Each number is 500 + 40 x the weight over its row's rms, rounded and kept within 0 to 999. Layers, rows and columns count from 0. Numbers have three digits each. The size before them is the row's rms in percent of the matrix's.

# layer 11 attention query, 128x128, rms 0.0493, rows 37-63,100-127, columns 64-127
039:517486510487521516538526470512531506517522592503558460453573417464502484507525473432415582472506452517445480495515454492513518531540447546620474504580465451517521535547544501474477496521475439
038:449508499485465553467503496477484479451433481477519518434536473560516435549494496536564447445503536522502489473513615591465469495538533518458495493534479519484508445464530460516471576450565526
038:571494486430513530504571514559519522502511517488489515464563482457495422486491427468435531461525520472422555503464449490521589546515508590497521502530550456467559457483502426535447493466542433
036:482504533487484427482469508480511467489529482513500476446383510534507503553469509433573523463461528508608420435529544481505501458504440432447464457454477542481559512562462517485416490470532519
038:474482524464462443475532501444450496468514491479504546477385498518555492474501451474554524573470535531597478477468518480505380456491481439465512481485534500533517572537514464457556517467508572
040:559538506489497556511446454448532429524510461555516515558545426492470517433515573467422537491508461551531461523450502483486504459443500527509479565505504519440478432516526596444560494510480467
046:436509444533446466468474522497488461437507450496499522563429489590476519524517513450614468500508513488521429492535559579475491464492472386578474525515531518455508487536553511500461459478487542
052:450481480537423496486461457480487454515489490499481509508535459561472518482485550485478492480470484641457481463571494534575490479522536460538460485551555510435435463550498572544519534438445513
045:523516557543386463493504536443457474461472484446463494472446538519603531574515486496507478577548546569511450500602514473544417512585485499509506471498555483533522533535491504462482537518492507
043:432491409523493510425507438564549427436502486489541510536471476540494477423496594498530499480406476501476485521454632543454599508454523454510507472424515505478529528455541495480504397513522489
064:512485510479589543537560552548509591547469552468547493470528480463516494530516441478476449461517512428498511570458400460456521529530466551509535449494478438488537530518490435518494560514509512
061:532524576520449468461476543477462439534536453453472554457441569538511487563511508506488523533410515565552495495546509523527469472501554473454530518481463534535511546473485470488462464499508451
079:431418480563470508472474518584532444478466464465553440451465515549481521532474494488449529513533531521481519505576545594504499486509563446549435538485514485499536542494505469473543505454523491
091:476519467475511465508513415469520475509499539547517544602525507460458498461442546507524531489499538468491557467439557493582597519453529522488520517468487546481482475496538545476500500499504531
083:448518489527455453444471508452461358462483464528513525551495561528448429489523505515536538516497500495522508477522525456568516455484591517492608533497495554519463522487567540466453491517522439
129:546557542429540456486517499474515531504492546528478521506518469493444556546531489435533470532493534553534487431426512559465425488475435504488516549504481526541573488452533488541501562494445499
133:544492585466429544460473562594608496501483542496527517505489565550554568501524495469532505486523536464540505504546491576487495449505465459472435474470484488533529536424549533493511544517525522
141:523464512546473512448432512466488524541473484542607558492489541503396538501589489515537462516461512460523527546495434450536493535493457542484520425528485471453436540502573533518520615565483526
152:497491520486505513425509459496485436507493495589504512544485510474504467535451472537494476438433485529581487550433467477571496472454495520476629518505532523508490464507486535459442469585506518
157:497575486416463538471453486442485522466515500526443455515458504483435496491496467531504431495524543491491553506443484490479521529460515419605505483541485449501539458524486546404430451428524544
152:504413419464550543500499495512445460478536513508457527458507508492481520533488482481514459527488491539543510474474500547478488510472421499516490441518539535431550481515459454504571564521498538
157:477470466481461527548445458559471487471423505458510588512530525499547530578551554525476537544423556533497562496543536556559505477518456525446484508436437499421533462485500505475465457515498538
153:517562466478481513475487494543503399468419492481497579432483458482518494540513522479464478478511447446448559371581450490464568481515534442450537453523510521560423549493496480510493494501531453
153:507525517495409438519540441569509403466454561499518531552504507548497494436494572538443494494484590502522454510476445476532496536513511497510479465567551458553567471470536511468538488496500518
154:484507454556577451465544484490530459557561516493581478477464465538513573472474503539542480515506432486484527549541562506460415438563484541462577512468496432530527476477503519513502456423506483
147:468453516408470487469473499501496466507455485443555433452428525475511463481528490443497484468524502502501509461507504520545491556388497487582468535488471492514478540391460441499457498508449465
162:496511458483519500473511564503558531430517557506502488500474513490448522488530545453542522476544450521471485475543524529596467551575545501397558539530500524421449502519535478426453502529484510
101:487545508501523548507530440479491510448438501454520497507538490503575456432511572447526607504515481523398496446470496521462502540567523495573540465512539510517474473488434496516485480455505464
093:487539528489494465540515496476581543474608520483560508442484412468491481539523450499492527477515491536455551542561532479497444484455518398497500475472486589513480518497487550493538510505470441
099:508510526448540595456446468528475522516559496509492477482466493565436455540570478521475562471545467465495497553532437539510459475445449485460498457453484475546518489539531476557524548521498418
109:493589494557477493480372493515470488412527541472538516428531481491509523463522519546492588457539530469559541527513490568476453490505490426488541477549504556516496520514498532568526518490484426
095:543488558532515456493487490520513496516527489497457470486514502496480471532486513441461550582439520533505550539509537443489472593483517536568430532482520456523546470489446471542519504447494471
114:459488504571492498521479468490540480530512514507529497463489466449464538467474542474522502387471496527486418483394495499490530442574495549508524504569531434514447501431564506488486404499524532
119:502476461501513532517522525442494512493451567465484476553489424444555475484546501556505492490474569424544420489500517511453495472552498528434486508532545567502492486514513493434509530515507529
141:486539474526553491423469424569456533473513487523465516533556463455497492501623535629546499498487535434444523570522460574467500522492484489473543496465468453440518536512548512480528511553512481
123:504493448542553526534483508461517493492564465503483498602500546494449436426472487507503454413533507468480509500444458556496470537483560468524534522529478503493496538541473535597465518524443473
108:481521506512481467439627539519494500536433493475502515477417432414464531563498516466513534496440475510542418501506582417438536518506449449478465492472513476550442503485535469449454456498510517
174:450539500521491450457595512519496508547465508513434491486481525467494570525490508465495434526479538611488446446496499535451440517542529607500454489537528475540528427495502515421480502441498499
121:507522444541458478517448590471511558524529497500472565507416561530440496492491480517512436477570414506551528547516503553539423476466550491496514536541472521516595490515541464500526552486442466
126:442513513522488463494455508550526461562476508453486550439483470547501527578465449397484424456529560492450507428496539528484489496507494518447472445519582550543498449485495476424481456500505502
119:472498466495544487492461434504455516486514462529491549446555533539446564448522526458490447528465464492621597551460430515519524475410552466486554486475491516504563580459549518583536500550459494
088:509422542485525493533486535489470525501534503473530491547469524561513464522528476566550485518516503474557551503504483546424500461545503396547489513461577541552452517531570492510566479479536558
115:447619457543492504467465501500525509457550450551484578526538520497474461476497470481431524505573543530518473447550523519602446542468521458405482548466485535491479478480490443493486533583491469
082:440508512437536504428570522488500462569449494510493431504569483446538537505514479488511500490443518492454453505506496470425511495576508496509485484498561538527539453518485527496497522409527478
071:481531540561535426481494470550520464466476442536382510560519506500531471532539516453519526438530508461414564490488447502495502443517491484511513428525507557457514523403508526469453493560491516
069:591516480501537480521576557528478501493451481553485546461528465459474541546481506518564443475540529562513424544531525467463517556526485509610541476547499444563544532462563441537433469494464549
079:418559481510429472488487500518527541519453527583461521552421450456479441493595505435470512448468517452568455505468464525549442511442514480435507471470457523481520443504504488483478535508478513
062:568485538452489474522519510575498484519503524498465499548469456448465467541483445496518511477539505495565482502513535409495608483480494457535508445495485554467491518514546454497462542461550519
057:483525457487456431402556474513522478523497487479550447452524515463470472540515574519484475539447506517450488530515588524458468464519451522532468457518460536574539501504548546433487481451469523
063:401551490507444523449547550518518510509519496488525570505539509479558466471502454504466554535444490525465473497563505542574504504497493505451524466525494444463417521506456521508487502557507473
059:466551465508502420532487488548498485507414517464441497498518506547506527522483382442467456482484510550486484472538433504509511508522589490503497419552493548518530510417535495512501503550484548
068:450474522486419505410522511546537517515511495496482506496526470465474531513461575452480475518453528500512483507468514472442496516493515493401497483497491509566490449556507582474513503499504450
071:498465474517551482484549482466525495505475516559510490542465467479440506453524504479488448560485452480583491529504543508439475523466557496509495510486518461548542506507520509542503470508456460
076:493476531454413472444504524529470446516482560463548469490505543467457494426467521448502481458482492500490545486502463575480440513516442545480515487513563446484545478564440457515525506520460470
077:497518531554440467467509528540509508516489494537449556506564490517523473453508473510433495473479518500499509520525545519581529508477503501476548427466522564425490549495500456513442474567482472
# layer 11 attention key, 64x128, rms 0.0491, rows 36-63, columns 64-127
035:510489542461572561480565514499501519498561514545407541438526532462478575491448463453480528425469500348487513518600521527498452526458484492532559500449472451485515502502498506512533483526465524
042:479486549530501526562444584536501556522448451512503498538487556456462469482509520526512475494520543532453485449460434436517508519516571474413484502532428558459524546530541496515533429535486534
044:533439432564462511497423515490565514509455481495470480502541559480485582443516505499483422546545499483429513546454468440545484508489569538468438466517489475515557555536423518484521465506466504
044:507516558486567506511495485476494510507477468514510440523536546428458482504470502534435517543482512538538458525516480377452485483505520540422431496536447519544467469519425467449523519502492503
044:486531425517458465497418514504455381513509538450474542536604502494471539436517459480484583538489436557484459539505551522506547571469540492513518505500528493534437508528454520522473477497485428
050:539486464510505495469517529507522428468588460550477458580514512591492501460524504476510508425557450453478480497524493585499593528541474505572557554527530529498518534538490530520512497485484442
048:561541499527523510466543467528582487495548507497446438563422511454492523516501515487534526589461506500502476489505430518432474514501503529484460571439517521522563522549499451535463581579502435
063:454468477510481511552445525504517555518409459475488441476516475447565533559525465497395501458526531569515459534430515449509542504496534549405475411608486484531540506524447422473501503563458475
064:535531497503557475459528415515539561521490443579487414515603546453474582469488572517467470480513494517553460535532405479505502501521544582436502540524467483489514447580453495497555509548489505
055:488558494474464507503484498485523526541524527547522502534497522510472563530468534491540547408548476425424505480425512557522523526536503475559614523475510527442504408486528426562473536547507485
073:523511495464508450479469553522487452506592444485463501470405512502477413499476496444545550531490492471455512516527545626406509488495471483617534508412535531516515496501554502475496501526469440
065:452492469512534512513563523463499461484459541467491523474498455509547461489501455474413397546491539506516574493573492478526463587486584477480509466558533493462503567521512581563463465469482570
077:505540467585442497465474466539505478499497574530504556619544553514502517482511490511515533470477439412470548545495534460503531497489545510599589512450525555456427500513510467496554536486479422
074:493523454478455444504536498602547546435438453509542449462439582558491517513513480550553487550477417510524416516474503588463527574512477529532495500523498565529535520525510463550487495542490527
074:509458555481466539506437507513526436491558426439445464511512576496493501505585468515539547548544445579450455537537510567463476414484443448542506516506472474554517526565511477461529515507509489
104:463513483540552573520471509410450502489552513587492463493546526516567481514452529513468468469500505464455483481577463510531506539493512499453538462523546486508491539553498588481460467554550526
105:463526527431583522470551472447540523475516506503518477465480446495475537545480466548530496511561541490426544446524521583528449541561457436520458490528446525487561491479444496545476494568446536
146:542505527523467503545432612524494567493491469490522482500558547503518515479565485440546497532467458545471478489555415517497539447508462462499584555506484524564531476436590527465478545511580501
133:499531517485479463457530452539470546486463571521520563485526570460541463453498474543466442532517468469512491553490524524523484480464503464513499453551509541515460522548563593529464583499543457
149:557555456541489514463522457453513457458435477427476535529508465514477566584516460561531438454524459523506505485455514509544480546451505522484498485472462503443457489513474535526473496516461465
151:512528521492465525522427425427393463487511505435540432588489413467429453556443549502505447537496486554557524503429483512463503529546578394517568524490489506463529429503554513518477482526502573
152:531512502463485449457443494477506569446591467559509532549505541521661509499479497456515512480453490485477507494492543434516525551528499497510469412468490453435499490505570446484515531532496577
149:488469415432538501499476521525465459462444509472502505512534438458581516493540521506435496512486550555493494466495571566515584436576515495491457571476448510487468504540502466561450472463474516
151:442501510624429489453493433514565400474496496455491550446559512440482509504506460487534494460521483445559515503513511525546532492431430456472476519492528504499538463441464435510532475498478536
151:492471497509487492543527487574511429552459529508524600488504502533478524520499523498456526564477532524563480446540436525528427487507478507510533482453470518512474526530482504512507525449481489
158:394549500476520467493498526504543440510484471502566554515488513583462449515537493510588458445462434512473508541544558489530456464546464496495561514461500453517523433518471548491462556529568520
143:497464543508442501504516500514437458527576517462539396442467531509491456462494483442399522468472502459495494536489507495555503517484496472493491589532484520427501448500463493452504436484496456
156:550538473440466419450486547488542478473452527503482463476469496488577503448515498513508529511562477579539504523494541519533480575420537541529522536517517492452529519539543469444456451567485563
# layer 11 attention value, 64x128, rms 0.049, rows 0-5, columns 64-127
107:496430524490490491538461451475475557519579554521481496532498520526503533522493506565559503465443433574500567506536455446476561519519501521517473478492496528491543539486531504452504508409514417
102:468478512567506473507533473486438523492527485513564507525601493571564504482456516528489548452550496544520492501509527540446491512528564488437492545523473489466469510513459505456485532410531500
101:483484473506519531529400485570407497467448492508504452547561520456473524519452488520435520491477488470510471461477476545555535508481469547505539539547440484557515500512475508409539509516466555
102:491455581530436488493467410553481483404489540527475438580577496499512544478492490482480483442479522461482556499500532532539460393478553510526497507550511509474506558404465497554440455496524443
096:466548539539471532512541441567477472486520506469438512433539397488502510472476555514491514552491557519519483520554545501493492500534470509486473472521468524518490487480507482487425462486520513
099:502484597463544521489531501427473471488467489506429562396558519464502522469494440523507509521428399483502505404474468537537526467538543527519533514466521473445506482596472523468463541615484560
# layer 11 attention output (transposed), 128x128, rms 0.061, rows 0-5,64-68, columns 64-127
139:483519521570536545546516586497480498521446487447490499523484540543493500564482497527520532451505420458517563548491523425453543504532521489449426465562472537515581500446478524531473503489529477
127:471514456524512565434474538478520452476504550554466501506499482603548493470441519444468485537509508426554495491453442566582474529521477545445505436480442485532518550513478446510465532507559509
131:466470459519422528504473558500471497512504492539399511554523462507465440500565613525486507532490567437492507480511602555538455471522479456507533506552504474504426556498507527415534521558489525
126:491480496563538528535445547430509508421572503455531446479538562532518451490473520555447469589513480479515496485510515487530505532498516448488500446515492612381508564489597527539486533560497495
116:536558476544550506487467539514515481471525431549528489431526478482502534489504552511499538450433480518558491439491410497444480456531531531498494558528507466464539494536532461539491546484483601
128:486511437449492568508500481492545555476524564471383476468496418485549567513552523536450553528423534484520541504469575407456540417492474473488430504535512432488513564458520479571487500451478416
062:532446507485506509472472443533495509404542500542494541563488467531456565449501531597565539588521522475425444522542527514514498511498494419492525523476492445529484492467488497553517485509506527
068:514528542450469430499483516517497485473477448495521476524522507508438517445403482530592506480512516599567425503507504486534556550491580537569563493446540488538497465559474573459531490548402481
065:546519521441590508495510422559504552451513464554584490526446496571485489486477440502536542472488478467495497499588504420467537529561487473488457556510457487445448470468473474530511491475495520
075:491563430485547551458573512482434554501430483439506515532534536421595517456486553488509516520495539487468561509482501516464522524511489533562529427435525456451532496548529507492469443509496485
073:552457524455469460517437523519491506509502527494476542461513576522457565523531517471487519589460509540574493529523534487565438541510516491535526483544499474560476494452524525453520395421488521